config.yaml
num_hidden_layers: 12
hidden_size: 896
qk_norm: true
init_std_qkv: 0.0213
warmup_steps: 46
batch_tokens: [65536, 131072, 196608]
max_steps: 6825
Each number is 500 + 50 x the weight over its row's rms, rounded and kept within 0 to 999. Layers, rows and columns count from 0. Numbers have three digits each. The size before them is the row's rms in percent of the matrix's.

# up: layer 6 MLP up, 2368x896, rms 0.0668, rows 1375-1395, columns 224-447
# down: layer 6 MLP down (transposed), 2368x896, rms 0.0609, rows 1375-1395, columns 224-447
# gate: layer 6 MLP gate, 2368x896, rms 0.0691, rows 1376-1395, columns 224-447
up1375 094:451497482523490522479456621483451445490513555478503397545570450460500494525538498520575405459530470371449542479502515467492537467530435491534408358504507528522473547461447518554543660480455492385507516561476426516589566546549501462415491529528573460527538511530445490497424459428501556490512447576432459557516478424493468454605480479561421526501488500539464531516538471453562513611638510505454473474459527452505484468540571499451514507452447476578513572434515369545385533501443521397599476447486500450504529502491618437476493587457453484466476417431506497485454421531518419607478433488467476496473482485524457511516566453529537430602408522502391508386562561535527512467516
down1375 096:451513489511518460461532462466514446531466491496557498518486502451560588402476403516507456531548484511467556535502443548548540553522567556482485478512488509548543398433596557494480499569560515517523542534565473463459550485417538618549423474425337476483511419414467434502443540442503518557526527487401561487532527556460620572565478521467522514508482417435520543510485508440527498557559449551400447495413581456572526496523399536497525558568464407394456486515483446539513487485443447378533565402538547496536561564571533422548506533469430457504531482565599625586589501416479536515554521464436553525459487456483462553475473546628470454535496482551560514507524527519509495484482
gate1376 122:498567481529422622504535527533540528618534490475487532461515491566537522479556402548448419488435384514484529524575449500586462482507469488501451458514496550567555551426563528517401469523450470501549419522496598494563452420466531566489439523475468457511484575480413588484463471492493458488449491467547516624453510447488526525575514509474547582527512597573499530452554465492503450387567508437502538509480542577444511452510473451498551516508517429499454437476523524532535613501484464458532523563507541449460444477460436497498484461603458510436495575553460413452415550437522480507508499478521506512462608509421425490612498411517562520563466471587464469510542500572421506548556
up1376 119:405497453510595405499479448475472568509452492444490459583491547519528450549461514494448465454492596495447432478419511479555500454453552517558472496445525514499547500516476580495494437522559587472467574515568453474482437515540502476440529486520453501510547492539557391510611555587458632573425464485541485543499582438450415562378523506456447532469515575538546508511533501497504550505475579493536531518472500487547612580551403531487477522530491563427440478515575441535520449392400503528457522506480566455489498556480595469458540564482537453517544502414507450459466513442415500532419445513559478523592443508484477482534561496446510528535512464495474531550521495507475509506435
down1376 111:465463464586440534469501493520611500517576516506561571552496517483454502598460556414604477485608544528585465530431560506408523495524406570510450464544505543565505523489480474458598434509476490483468446478385484503491533485533498502475480484480520449529580491558559496448541480591580588529416537458483471430584596562505412515518444521479556487539528476605478452454469542504479451426592574483524412476555484472517467406592505451385479495532565556514527500450428487524457504475566426563470560522582564590474539517519488443510526505482436475529514489607509568454583498491458624489493548530432484554446372529572440420512535390569471482468463535489498442458535502509594448530503
gate1377 097:492514513463508521553494514442584483497504547496512491473501494477511518623520534510508552465549479505364467562492507495411528518439551484538495585472556426508475604516544477435408453507448453487554431478547509471462578464483534537446516489450500530458565483433475515587439563492505500521446564614533426569523504479407482446513511617570449414541502455490498447482488549528473504491521467517465483448457483523513477541475467492573413605505580517426453546601472534515539479501475541511546370484575529607568500435471501548508430442511582431433520485549484416594497577480440538574441520468516523531556487483424505559469406508662463509442450490511488551470414467509490507494449
up1377 096:535495477551513430468511543454558548502461458601523490481441537475576549524555524515428499484485458449488433518476498589511412530415543438521578536510565468538493509426526487461469307494521541545456520513526509531486407563509526448401470519424524541477586526546450581518569510520556605615457480538551434523419516519453503510556532558513564517517452492507475555486437511508539462527542497441469495490492500541541479507434429536490519531502430538542542550472532497424546488517422572605484468416489483523562499525459548529556527473417558572525438459574527521639596621483411450498466488554562562497490522518549476427440389438496522463464395503438562521465456510529435463549505
down1377 105:450555487510520478513421471549585479469518513478530585509510548479448509414480480552507521458520498501509533516564489540511464533546523490532569487505513630433492514405583479430497398541580560507585473534570565455484538551439486499445525607478398536430491485496445530479484507428426599452591421446475480471471427514437515523574511465587545544435519476486414535584544481535512549485625457461433589558535404596564519436468519514574512555540516556465511559430470473520513528443521544523527488445534533452411493456489535421487483533478561480473515516534447518574528513497622506424470495547525575555432524495445505504559556460484531491587493582510433541524494517529472471494522
gate1378 102:421557530480423505494555535439539508417549556538498475555591477531519520467483535454372536635488475553457479503481572517466508502450535562520541495469505520586511473485394536452437481564457499483457486534482380483433468527539478459426596510441505528385559472455484519530531513534464515533484410495471514563531454576504446383495533468460473530479465466501453440461522443466522562408496456519529478400414475597448416568490554514535457521425487409514503441513465522521421483527442441509489619534485503456451541509520543570485465525585470539399466483595502522488488463512504506549558492445514473562599562462489482557493469519568588487532465560514524478514529576500543473426487
up1378 103:598414512532521523570539504625533417454519372613504479428412568445564436507565520453439461394488544595473460533485543461500587455574578479486533549573461512477494514517552518488449494525526461596513438380471611532476500479503444477486402488594496499533453551498444536472506549452495510560512528518471411438445503486527547502517632477460423547533554412513493501471447631469475582527564570484541526437457544450458510590477528401493520484532464544481527576408555431452444479447489480489423461529471542569615565557540410528494442604565519435517475459523486465562475515581488528449360468439516476472431542510472501489481516582453525512505506576476540395462467461499467573547544
down1378 099:488555597489536392437556576474558521410529501511549530533508434533465530467508439503517512443494541518536522548545466546422453516557470448538559542431500551432406468448547461496483500461491486535504498435496442470558428435545532438499491499524508512566555598472527540550564507504537514470527491544516478543542588570548493548528616519510506496554582508494551498440520439446439504457533536410499484504530574490487637458539497427532479571537478462501522487533551478421467428507550597422418465500586475540454377506489572510536472466427587469524464496675534547468489454551475467495461482500479463555502442502581654550497555540394471526474467488506592444472458458558498530508488
gate1379 105:502476439564544420540542489547482517454513524431504491504466496494504543547500493474481514437479513491476566573486508516491492511491531502505517519571500487537625455485452505547498483457531508530469521493513556487586525473405530476462490486477489482441483535505454464583486453550515558510520467480437522474522482366499408452517485493473431403383520467495502541490550545530522581507521490552533476458468618643514571532433517534407530463474454455512460425424488523481485396546474478434510525476477531493505451422521498526451547577489498475473493454526526489512474520499487466472439471406528531455449480416542469445529430479449580509409513516468518429474487545527385580432534
up1379 109:458442502486496592495507468488441482493499507545537499439456518445454520554438506573445547559506567393583523544511452485432464477530515470456470578445491513474520506510472448487513568435476480394451443559513444450512535485531486491526459500476481459486486385487471437482496596496583530558554534560489492506465529568462552500479570563516530478507462480476455451592505463516471485562508589480534549549527501461563451520524490367545564480482503485505411514503490489468499539516382514476471536595497508510571529590495570576452463540498493524528460426598411390535557434487557460458539464517552549547589422538554505483509581471562502496506470475542453474527534543416573536484461
down1379 104:449545565458500497545555438453485511559548520447486513455505532636405537451526470497522472535560468469412593496516515419476537486511499484485553493571516468423596459477549536531457503581533545468512531474562479503544520492498519544498396550521485595461553516523540467511511513471526425375537481526537483518504546448544548468559547481543553475426488476406509518473433500480542558467513502536487457496665523506568448464433496532437459568477501426505481485500480499467539638472502495493514516478482563534467492467472489510422484548464440430428539432465413492564430478509460418526535562457522495419463531513479555536436523421534503473435463641454466567456603596418562578370537
gate1380 101:413549581622501520506456524455464453403456479464544539468442502477462522511466486464535568491460487444538481422567491569516509483471534587543522438498528482561500475498434526460584367491557525477481521521539448443527440541541517510504441481538404542493525581464468485499520483520498510463500473435505523503433531460523620485496440592502585592378507450489529555476486561534466434471390423474456597552488484537488455622497462501470508481549509528417507465550572585484485544492533504480488477542488456515525533496519582496523548590468526477579555546513573443426470483496437516570474586486540497500495466487525490590432440527518514494577422469534463529502429564475420486531597
up1380 096:493521509545494501466458511567523491547598382493441320419482450476548457506610428411496543506458507469418501437525506462548470458442504530501442461486458483441534480456457459527428453553432532460534539519489500538471530584503580481506532501554450581526464582548521369537500483537480525478467501513505568426568444602547446465485470526405441399473468594507550501506513494533517539449543499533524523549479492499491494520498426563514444490471481463373408559520469523470507502544508444502572480451540466459514552543544481510529497524504381577443526494467399461519409501429502537482561544584508492386574458518390467527452524494471528543576455444432461498442557542501552505473486
down1380 100:514496520491526483542440451539590532460436498498573458481411491430459464513547471314464455472471504499501523469545440523462570471525487436460529475526381434503600561524513484398565502482456495549528556587515534527561503533463489561515497588480572462446630507589472597504442539565528505520488427481486475496519599488561580547497490471427425489534476495502491462482506501521371502491524486487485459412550531404527461533498523455569505471456527524477480591517545523458411404482530556493526558541395528513475469535511500489538467463457530536514540461504474557542621480525506428460406586454573490484503456524455561434480519511492591545453497490486503378463537462511595526590582
gate1381 099:461388426491516470437508494518430478475482599448455507577544442503492514462518555502610536602501508492515439487450614512524589425414565500545503485510497555528561341468450409586521489387540453441506560481447525549564550506488490479513627535559558495538430439482495550523408529484453464512536576488546559577502496476519466417471485542436453595502569469477471488541541476551495464469604473490493470525457493458539514543514518477461505540476532445490578497487508500415521473421572388482410507456490460446517524516466446493469489494414473526552531521425433533525501498493450428470447508521430463506533483478566484487460465455428564580563505519451523533541452532452526509548476
up1381 102:648531462444536494566548488476544428530439503484537550568476422545516493455440531542549456448427508470439530490437560540491462570495598322422626518523439520487519486496437514578544439477487521520549489522501442509379506534428505493506529495491478491462532525513372487563435519482448563500443443500508506441479421503454544457575596555489477600420505519515438516520456509509560554408426556551497478419471447420544525503465553416436560581516464525443500553541530519539542570565529565503455416414552541602446491461551504513474534425567447428528413521461537530486482513437468504482511442477544526576562510455506467370529550495456425496487488486442508512488333422566615406533503
down1381 101:524508565476551495496491508548486531517453514528541475474474509507589468495523455447460559444520488460505476515515495494591520459485509521486526533519390425502558462548425536601487439482583488514518448511570477596553461474595493474485458541586547515387455423508607473541433435544460459463492511555548543426531462572576562475457561539622470424502503532544528492567518546513446456483475542516475495596478410568560534486525475473576447495459467455505430516446476613508471467548476535471424485497521497499524536549469339587517539540529449516443507456481475531499508593514498449517497585488489476346486505475493471478523522503428498517332569505515403497508452471437538511584512
gate1382 104:464604516494598511483443521526505476580530563480499472495609547496491401556532611482542490507525488356514464530471514447424514378553439443490445483503498516464469624542528601586484510533406513548493504461486447469489487536437567440476480489532497534504550423482530592557439484518445553498578530492470487483516560535473422532472491445382441495491514520482562524496493591433367439508470606545435506384448581538487548570455479588522532521557570515593703487442483461408542491544403503475439534484453455486510486487406550523513531486504437465440463467541502533538457488530375404460510527567523502491559479396534434441505409489525498466605529541485536500547492467464482559555495
up1382 104:539474530576397506520462463405519524418571516539604552532560514511395383441510407441442469544382448575486510510479452438471559541499547468387526485553405424518567526529516508462410387482456445448399475581527605581531495459449498459471475524558390466434518501493464455452437443453540524519537570521559487521442513466450518487404530500499572531500451457485481529505522430512583461488535521517495536457410522533561570514435479503522530493556501446476464563444571555410523529461460505516503497532501529434503568494470477554554538516482539515570411497456490480584593536448528604468570450478604515518493502571531544522476527463472485476447444525500359577486510608485433529408549
down1382 110:552506582514463491434518405563544572443594479563594513435546525529360505496414483480421541500528492497482560511451557504498461451553557481407613508483499499495463522468541533478386284549489512398511426524522523476520449474565560487503481519428507419510495515512539514561540469520577501483469529449480475474447501505444588587533508522577400543513557531427567498512600464506566457507479469546550516559519527557454463426566474500562441598557524526469397420474539458523512509498507618553465514448420552526437575537474450523554422427586555489472442478476409489548510492519441461507553528462486541504548513380538414435532517495495439426534514448510445498387517557511497591573511
gate1383 105:543499471488471451487533558507534538603533444408403513538552458498552461615458575530556428425493496500499475495538487492504484516572477443523491482528505559565478511587487494573476528580526502504521512530551500466613508452557449449556557511392456534390474423452481519464495461582443465450548441540518519526528463501533508507520432481520440540443487561520517465437517479393456542485478457441486534531569588497588473578524457391557473499491530494545387415502482499415518468585510482495512477569596522568500483506507613453456576413503526489527472560425519507463499544465536353502476453449539499472536523470504514469463510572451527514554527495453611487559490522506467539490550
up1383 104:452449423526475575531432428499472438453513504511550470474500572433479472547433406445559519458511463571594480522498580441542445513478556527491541475553462575513505493576452462485393467427471412548577476470447527504478523488518461457574453580566543541450589464424529486531539555481578550590494586553416537500499442495465474526436459479487528440615537524421491529460470430554404548577575546499560476431474469506551371455469587468550499544465584518539544514430507513493474477524605478529464545517530516526501412535399492428501580662458597487664471527427582464546479580465516436455415457546605543469512459533477521509498443543513341512514541503419519439502429485461508494422403
down1383 101:508427566535525397545455535528505544459508498510531517496533502517527517430526548514615548449466551570500427480573520433519617483547506575434389399446496472455396486562354515483521359579516516546551487541487541417553444454474508512536560449493496529479499492447526514529466478477572403548507478434442466494489545448575486479526499417541531510437454593482532424412388461533567476494418510516473471534575507510480527423445599540572520503487619434550519486429465420540629402522497523491458515546513458558463463522444538406429514422435501413470514537538526513476402577568456479531426495483559500449423525551481459479569527482458544541444525510555556464501544602469456565454505
gate1384 093:578521442500529575545492509500561469590415487553416464555488500440524532480542456474467465588440514528497549422528520478555508500537490497496445514562478540524454505399440497466507529464517478511525489421390493514505530551498529430539435473470429465462499520477526519407533538454521408516487458483418589484495456537563533539405507425534508518513476554493503423521546522526534533582400482500474552498458536451415549603508560561465474486519567517422521563465342509592562505455503512594460487566481612546459508524570436456432424547359477523537441515430422482479477445531492502488538492456466562506449549460447530611439491565487488519541479542437528492340441477465534445437548
up1384 089:461442592469552498562540484505477442472407598591554448444546578506492551587486465504585529419463494461524413436454519539524471437515456557509524522504531421470578550515408406516598435492546519465481532447564446494418527548544487428458453552447494565560521572524464614518525476448452534498509594478423425435583474503426462458489363492514545497415527428465471453465415489538412479466490531494465549425480533469430491554496534584539510471515470504539511488521433635468472538548530555547393543544495482383590462546467487562393475464515550377442462503576464448412482545478496447420446573472521562529554448409537519431452475559546539525561460498520523453553506548605469514440525
down1384 099:475468492475552541484489535429396440586506462497468354417487500570579491516514472437498515582399524499415414500478552527549554412472488461439502517466568456435482564539507577507610548442415545339570507486511465476522521471493527489466570445463606570594518450534433500547509422530493570496561479519494481502547461499508509528449532476450490528478532506424601497492527509463599470583472590555485581521496492488414504527503566504511419398533537454462492393478485545437427493435558514497499581456465482508509477579588463611390496443560539527557530503548459484427463576491356472518537494432585491452563534493408456490398404439576525505553490446520454498480474483407504523524494
gate1385 108:547541546631547444518350406553371542580563393531461481597534547505549414557498490396481446559517473460463497494458434474440524450483485477533424585450526571557472557455434598487487544495545601478529544489508475534464504513485439483398608411544506601587469438486442434540545408508472511480527467539454383565431404472566538499415540547486481495471537514492517488550528499525579494417500480397646508486510402531473489517577554487535549496527536527478514521521485562451470488454515478505531490562606463453552438467509469428444544512519488500511538499497520546471498486527520617566516464548497583514439573422583471446573472369547490479428386395516476530508530492481529411508475
up1385 105:531514591502572407498429576487411510452516573406495514486471479489499540471540464459499433533438527504496381416411394463570541516563485546558491521433495509475542496505464555487447504506508436507486434423604446455512552442486440461493448447401627438548514526491554506487509555573501480471441506571563587463523586482368485627625433426538399498519451452521556497518504533462445516530421482550545523589551540509496514436496503452478499473507481474502457440508437473467482396418487557482338514551463399489504482439543504495388483529428549495455528472493548498582506517450535490519419406381505504503625488446473500569524518583546429504468571547531622515471538534528534558567520
down1385 105:549496582512547531450507592517536539461508508423491562490575421519499559521459567475451488484496562467529462571523490545506502559506559500471560430445456489562533565495477434537539503504446493569507500496504489499528492551543522589531453527468509528464527586528479540391504435569488452469459474489505512461459501499479465513512492472542529501536444472505499487482527488374583425502487539511436461437433457528447443526544513405466514523523507492515505622407470554476430525650412444582474536575584453428431370543469488660526509402503565459538465503451542483541359533537513431531497454474504458472496481636452435459448516529553539425545499413526512435509515449409449539537490
gate1386 097:455483401570607492487474468464510446455470513510427622485537365540517446432454433437482559504481421532530545488588508479499478550461491522511499499558454507539430509465512497490466473495490387557517510472566444500483514469529564513429492444475513489489556527510519491548507535500569497524484498528438539518527493470574579463462576497528528468508435591463581548428512501462473484463500534497512460543412597450568498452509510440516614509530450427571507522450470561480458446502549446422481448545522563472457597467462543425555644483474498494450571407517514432466519486463484568576463446463549491449498512579471428542592590567449608453456481567494562456461551470543445461460482
up1386 098:583526465517467477494619481465524525508493555515530578498501441558485477507610528501564454526394553525370505556485554420496490485600604557564439524432488475538549472372447513526557483529548384515484466509497482488485484555548538474500432491514442530570483562592470415507521497465430554479578557550521479481419449502487500383551545498495466583566419408488386497477542589472466431490614569535406682531413462471503571499339543518449442453528499491524440608455507463431497478555502464564555505537503458491508454534494453532537399578556508544520516548434373534488337511523403552494440542575524463509474471577480522422529543527493519525523525451479547484491480477505461494572448
down1386 100:546394541511592493545543487532577531574407578517417530483497525500419522507556525543559501500558466474588474408454488501490523504540499550537440549541423553467517509431528584495427560544446521484474474519490523626613532515444423515412513559497524523588519496595616493346504521536415432479460497444465584493537519489407523437537490478477475555525506419457475527505525545481533493492412556529478500502485474525478552467549505447524516477567520426501435508405492533439495543536430523516462559522510496547516541549581455460477510519476562530520490525572438415436489480407539514520435501593541474556461500486488587590604604489518628474461493452588475576460472527541476473443437
gate1387 106:495470486551394470469496527443493438547527518568519596521429542498463531450530504472490521521533445527521496577478511392496578603500450488456477426475486538412580431490443458468577460359534544374524427465477415605494460511399424440438464549480492480450518486397472477496516555554508501505523550447492591538513474463413456491533497457549398555469521519432464451543505466457491445445512448481510462439525587547538433494448579496529538520621482488532458416443522563556514552588540517495555426586532526487537553455495468557563431527607467401449482464620465495475522541536559418580454551512451457479563449500513558512581522537534547573502496416584485515507486535551505546471524
up1387 107:546522404509537521620439524506527459557479523553517493520515513588493541444546494472515522499566527498505513542548505510588426535526564494405461465475435472449463477494553532622397421552441516513529516369576541479537599543399491500502486601459552452466524485458568507507567433395496466511545489490511659536536480543523474443402602440538452542513473545394562554514434445538452467562496449499477514584441659452539427540501466500557542549486566515607519476619567438507577478530440475445487439499456505457466507446551516504580497451592445469414525504481438482438504607463584443540448487525488492424489557497530634492446463509395530507552543416464523455481632424535514521435496
down1387 102:482475413507420551504424440479492432532526506532422504470456483535509428398502492516514583502541535566461467447432539518544532593532433541484395517468488496451553446482511529510507455491507492536468595513586612426470468529465509587517527575450536539498476470487459480592511511448584443517513477515496523569444530489473504516546589479463492538389514564484502533487472511476436445475513433481470495521462509475505404589533573536503516589501569533532474495496471598412481582640499513507550519415352556490445502467519473478521588475606371493502473492482453490483517511466503470589509483523517444552436468460482548463488459411482488597416407511517493545662511476526468472453432
gate1388 094:514424562496474450500542494443543575540464568490470569496525539489476453491485550587502437552532549456521404438493543533569493487511567516487394532497496389412458513496487595546527484475538538468570378382463490530492471475477517468521493402382555507526553618489439627446384427554481609478450484577587518606506468623502555566490506426472501584526436453454530529600540571490479499547520462446498516401488436556513455485506401445422437561444475434439457543475481465467571470445459442484358535418563462517531548532471449544458425468538500506601489594501510492420503528494432494567517385538457494507492583457486455496578476590551494438472516487518512442448424509448485473514466
up1388 098:609574506539464539450403470519540451555506546530430456458493537466557533428579414496459438471485405460513515476439526440527537439512456580520506463505569533524496475474529583419586559578546565543487453549558455508460457448512499433458526529484505500479527536533547462453573480523458459471438538597429538589473516599429553505465601534489495496474589511520528475452513532539538568498351558577593512495537500434437449592478481530559546545505511455502442518457506505512533532486553448468410487480505423427487583459473532482463439580444450519506503436507441434499543471431529528357498597460542429480498447564530400502496475549541383577415525523526487549475523439574529517520528
down1388 101:541462556513463558542524562647530539553482466523509509482544480540384495595497543454560512529515541571456574438524558475464532475587403556539525507556538500513476467502468551501496489426550544497564470556523466522441478365506493446414552571560553494489448478477483429463469430513456545507513584493393481522636409536430469509521562562585530488495476576580469472436519596503509469438446536494502494432509525546520445525493533464501645470493507524637499495435529560453496484505548535440548491443421485494486489485508521596486477432516498536471511573529531590478559538360506533402475463542471467438530519541460470453535469603543526570594508583487583404392555511501451452590465
gate1389 097:483581517449652472515558443483495485569548547563535434492524574501554550495572439510480499567496419446480553458444510493498560477477488410533503498509466562473574500503422529535503416481463467433460503499453630514531463410477544460438589408483530499516537513411419550454430521511456493609516503456461528481430461569484459516560539423486474552522516509437564488464555453489540533416424500472492446494531484438518518550598538520499550527460445483402559530501547407508427518457529475531511490531436467536470507521459501462600495490579463479501510547476622421487559416482510523587493525539437542481433497601415487497480529564486484570500522530543452526540476547510510495485522
up1389 093:497577479522520529545515504473469492561522494443526523475428579519507505491505427481527533416524580471507504463513523579508499581483438453473485456508440460583517562491472422457594519463495545425462432538483583465512612460547551505501383473496533458475480446494483481430497495507454368484441469470403519468491438412437500539535588406506424601420505455511521453506556480507464516517473455497539467548477494495487483479494499473483527496410509485500443447502498459431481540514459410459594512505492498462492537413513505479484652513408466490469454451596474443504487492566516467441550554484499493477613589501501486440453546579513416539567456535477557546460558500452381538525534
down1389 098:569474555488575519471502388451567477561583449423413481440511522363494477520497434540419390525508513592559562495506525487558461482461451556499543474489491442436472526484509490400555559493524427450398480470508485514556495564440511517458419504491524436582520564478552562521485399478479531481408500565434475582448567514563507591428528536495473507542485547555473509520419391475464467501487526376495485510537498505477507563526532530453527507536494508414443518684505464497514450480562568491504503423476480478537455420561372436420454461544571435501506409537484385486526382607537529473448617522469473540529430560472460444480612477457506532545391359481503487534536504502527507478489
gate1390 099:528521494488526416550492424417443490493558525555459517448525585475500480464571439495501446459507531472599601540533428453597498526602480448399456519542433549492362529532521476521513481461491560619423451522563492486564427503417500465465506457497499569507518435448403486514536555565520506457493459486492487511463470575585433495549560574633542446475426487577605479547479603478441524438555495469493464423641521435466513511504413524461509382518539505500561434409474526485465481531522410530481534419423497498530527516527515503559592503494487431483518434511552561454437533576418469549516522490556579524452510551440566523546542516504467488532469477486419566447580550380498588491493
up1390 102:529451517457471525595434514557487449420483490543505584579510496571459571601492480468495488546487475469557541527547576458475420425527524495548496567485429532451423546434522552622594417478505464485458511574538466601537519536450511510501502447423493493576560470536501448409488549501570632532531488537562502492521488464534430514530404458479498436598488436429553374533512483554437502491464565507427460387559606486522544484460460553462493509429508507538475524521487533483503478404505456511500440554479437472515563539510482451528521562509462505570544532590552478495440509416537490576433459559484543513494499486649487536524480491588505535521519532425419605563523490461510565484410
down1390 097:542557492502427509506555488632471483492446462537559518471499533602496488455564431505457485589477464474538493515491453496513499416499569652501525542553443562444510474424465512506537593480496489568459487509473589496542458570450463578529573490488507476596557498514429505494413448519540471523509456527568464429480453457459478477483454503493512508542444496556527501462446434552600463514571533380463512563466593449535395508484517453448558466562462587403545462432578489543543524435509510493440548440431432499622452477435542437462305446376460401505446518560494442452493438518541510487539427488528504528447527464590487518462483487509509445470519500487413487510518505402492523467468
gate1391 103:466503570411413543407519547437448418473538438535348473462536545512487539539503504497462575467441442473485530532408380588554514426404583419588514486447537511463397434475542515481574382554454598505412550478437423481499464565459491491483544569437553453515472422525548587470528476546415445473485525546508480514461444443550530470445490526489497607311591519501459468488430464506394442493522473604478498462469523568538535547512439607482546468445500480456478535391483477506539511458546497460491483496490534513535427466524533518433538480552460412498460474505508546506463526534484395560547499465512495589445468471511383508544533480513472507490492497538471491440476463498548527511528
up1391 110:437419540481530469509517512505456411552596470553537507460538599465562502477496407456521535436595556499449483475509500487531498513452465506454492466585500470514505498571409454456520500519469502457506576506450523398502516539548543375561443524571555469492560452512491517558518520494482397534474554535490533531436520565530497609491494603533565488438477527584524565443549537518429444507542379481426496380529488552574483435448488496452450525456440453439456459536418481616549489518451500536549437447439576467415522483502528427495435547409427445591480416511505527467520461589477503518570571530525490540461399451499426461538444524520544513447526514447474502525504505490470585473637
down1391 109:454428447537510443517519503497544565447502533486462463514529443501464483463530529507488482470546503550532462497436493553588472501479458459501512518524542449517563468476351547432436434555465516506426520554520541456514564521612551500531463482428423410499459525499517506460579527529512410420506408443517443473468497540563487532570546579459559493468421578531500491551439563479521366542514503471420557481519536493547542518592497600481476620441425436461501523535622455594463617546526526424475470536598427581509454514448465542397463427419486525528474414476562481536431435594528554488494499499504485506478460529455424432405500484561441466417567503459507535430510493490446477605580
gate1392 104:454488423488505494615567474474509433494532472536518449486429470498518581491530543469686520495544483542569504457516568518552503520498548516475591537557451542420513574521483462467468539553604505516517451465447492417538524429517529514443510530583493514502459422382505404471519481478519441525515542597510459470534487495444476489412490546443532523470489540514639410491560478539470404482470535499548436494488585474463389460538453502534434493537522581591479502528544461520435455565476502560457462533472516507461550474477483560444435601476441484495475446439510545453492575442446406558543472509522548494530503522491541469454584484560408526493519412482406565555501482550520468544457
up1392 102:459559477436441606541454493555506461526469491590447561448513520461514501489434565553552424517574557562620508401546485444498465483548468540442421500511546562505518421446407413510488456475444534550449438607606463477546510485467437443462610504511637542468472431587493521566551502551473545434565460531554455542447562456492510486494504466553427551490553538544514503548458465509461450461549447517392451440550340476472522537514482539469479606442479507509465525504465542461524510520504556550504489551514561454508517454543521487527446470508556478428491558469448462453489523468527511496575374485554559507520500545584482498579545580568472505544600478562558559478521528453505552538482
down1392 107:483519433513509516530540599542491492540392442498482472516491534473494514556413535574466426541494508558501521413585466591538508463538356506401385500456552535456511468464499446530423505604567510575435444542556507484541450559513534511506542486488524529492527439534504547532580481519459498517576500516515532488577548483479553465559518504502480478571588580584504562523525569513451493403602429535428473477503472475560537499495451523460496577522485553493497426521468479441512411455447469565495455482401488414517580446496547544491522507531447585435468576477470496457556590431543400584475505469619612571555450528506441487495409502455496500528536485546550500459581548548454442474422
gate1393 110:599542589572436484629650529467609527474533570477471455464475556466464431524502563504471495479617493517578555512444470437469418518531530440500372499522510466506491512421498602353463452473549467378450548448494476556622446529531488400497629401528491414480512525433498386500568495519479428469471516555496538499502444479512520484483457509520503588476514523378545561625529523435514574543477568437479370490543436500468518510533486433599627506448508517522482547521549533414525468468553484475491558529545619504508457443563527518492490495517483419524501480467453540480486450480528494424509509550438481516304445461474451547472486490510465545529508533487475423493461500545558501520550
up1393 114:564507572509482514549484516629477516525544556431502465479447493434530537446401501414544486574589543487438519579488502534514528473507459462505438464546401554539451501541539510448540429487473478480545581462487470538472459510537521486470557446476489526471483590581558473423530526570498434558590438508542523421502497521555501516477531531561482512434505519541517545504432502459490510540479481504455489518469442623416429431438592465494487533491468474441475568524442433519537523430461549540568548519508529508504467502512400479470441519577514503564540459406443448543468408454475470444512493565423426483445520523526570507433475621476475461636451453511398475495552489497492562448471
down1393 103:468443476451533474496511436477466427476602486517373469456594495460460471480459577540433520496498554617421593437527471509401551460551514530503450531498466435578387447458424497476495479374470530536518583489473496505425545513457493471480512550528543488472529486651539395408546447534464460408497446527499606547569502676456502479584396498473507508652462450510586481502526410554470456494473550526517517468523465529473479437492535529483481500460460505554488434508476521512520491496462514459523456480474581471495494494468500511473488572455530445518390565475615580453489515499486551586465480617531485465455430475457434503564522495527562470495534425526514506608444517431387443452510
gate1394 104:462553539476505521412430494484557519533436539452458544488541481495476470454487485504500443491476570464431553452513489425553437514456529453554551580470468462548495479454499401396551527568590449601491480499538449516501545479504533526452460490467480459537571568489462595503521512526536503479552483557508496451495496498522504479453416535468513501569473468429501539550511510501512512425535351514495489449463556565493489556601643503480462543462450368555502567545530526504514537511462517439496479510467506458483506520504499493478539423472463528483502557494492498517557474522437481517504537517468369545521520371591425408489573528414482508555427460542523622463449562408570531503502
up1394 101:567502554549517474500493490468453531604532609445526455513477584385556469468438490445468524519449509499428549474473458408527483514524461494510468431580513533486419412487501405465560493536538576517529491522503448443511354467524544520534503504463502518562458545408509403475477492619529456587441591548515462426442490523541435593476537524532530548541430517486500505535515456567609507521519588484477497515417524507455569497503554465590477506519492491523472534485479568531539534555533460346557519514459594395477551445507391508531514469513568526481476545483467428558486528621480516488498508417573386557539547540503569488446453606532378489554470456437481534583452495513452572492454
down1394 102:527463563578554455581533511458620534461431447574481570535444534576529509568486532499570525468473488463507571455488415515480528531438426517480516455538603558526458408422432453433559493477449455472506447526523502501462526604522512498516531558503500499505515562470498405427467459529442504520514482598504477463456479508514406438447498482487510617546529490505357512497525533566462489488447421459551460378464497448575542492575554467481475487477579529395476502526502501539550514545488495524502486495475611486566538495478439449461442554463609471516462470521519489501478574459521513478546556493554471538510430481570508366448490508451508458631464496532507501534529512531474436483497
gate1395 102:518530457532431517477457477488451513545422503549582554458469524538486472485452513492586429528509451581398655562553526546541493492464490511490510518482418432512464558487543520492517488457544422488551505484576510519507495472514508520483432515461398535518485483465476490452462502578542465565512545581499402503523405470478502559631498578464435494492436563487477516486509509547462488540526495538508523613470600466555523486527517448475497496530475459486480650459473442558554436540513476578554473523436477530401467568544564483492465514410479492428453429534463457463482525419581526534519486561507454528443490584464537493592619440482498455485476559462540498538510550565534527485418
up1395 107:500470404511448456593553539616474438529444593452495473499523552476464511514566379474470571516481510554625482430525503510453499376516473443475462545523514521555507553478587552530510561396502448528567498509564409511513543406582469474546498568549400540475483450524483532451479499546514473523553498524521567464541547511474491561508490423508483488486540535418573511465447577516440500558566529505558386486484489448443551424457515505455534534451484503526525528610494514556522434435560524448504448573505594527502507430521472501527550594448479483537535510534531432502481586497559548491504530470555591567503483487493475480515478465439471484567525447567465473474549542567474456518402
down1395 098:522521592469490517501441501629552505537507576463520509522477460432546492552514500564548461478504562522405423437493465506501502522526510563510620484507525488591512442536458530493580486519449476485519491449470586556484499542472480445463540455471536462536490511550518549475447452539545458474455569503524461465485531521424490529400474526474581458578525439571562509481493538442450516420451467503560551452477432482451466547558466481464412494492493433465557420442537407481528457451432507539497522430414539491427456457449490485511521495552438503462492468493499476508547546450481540520585561369612484502388446626455434453533505481511561456607439498437570408504580472509505516503557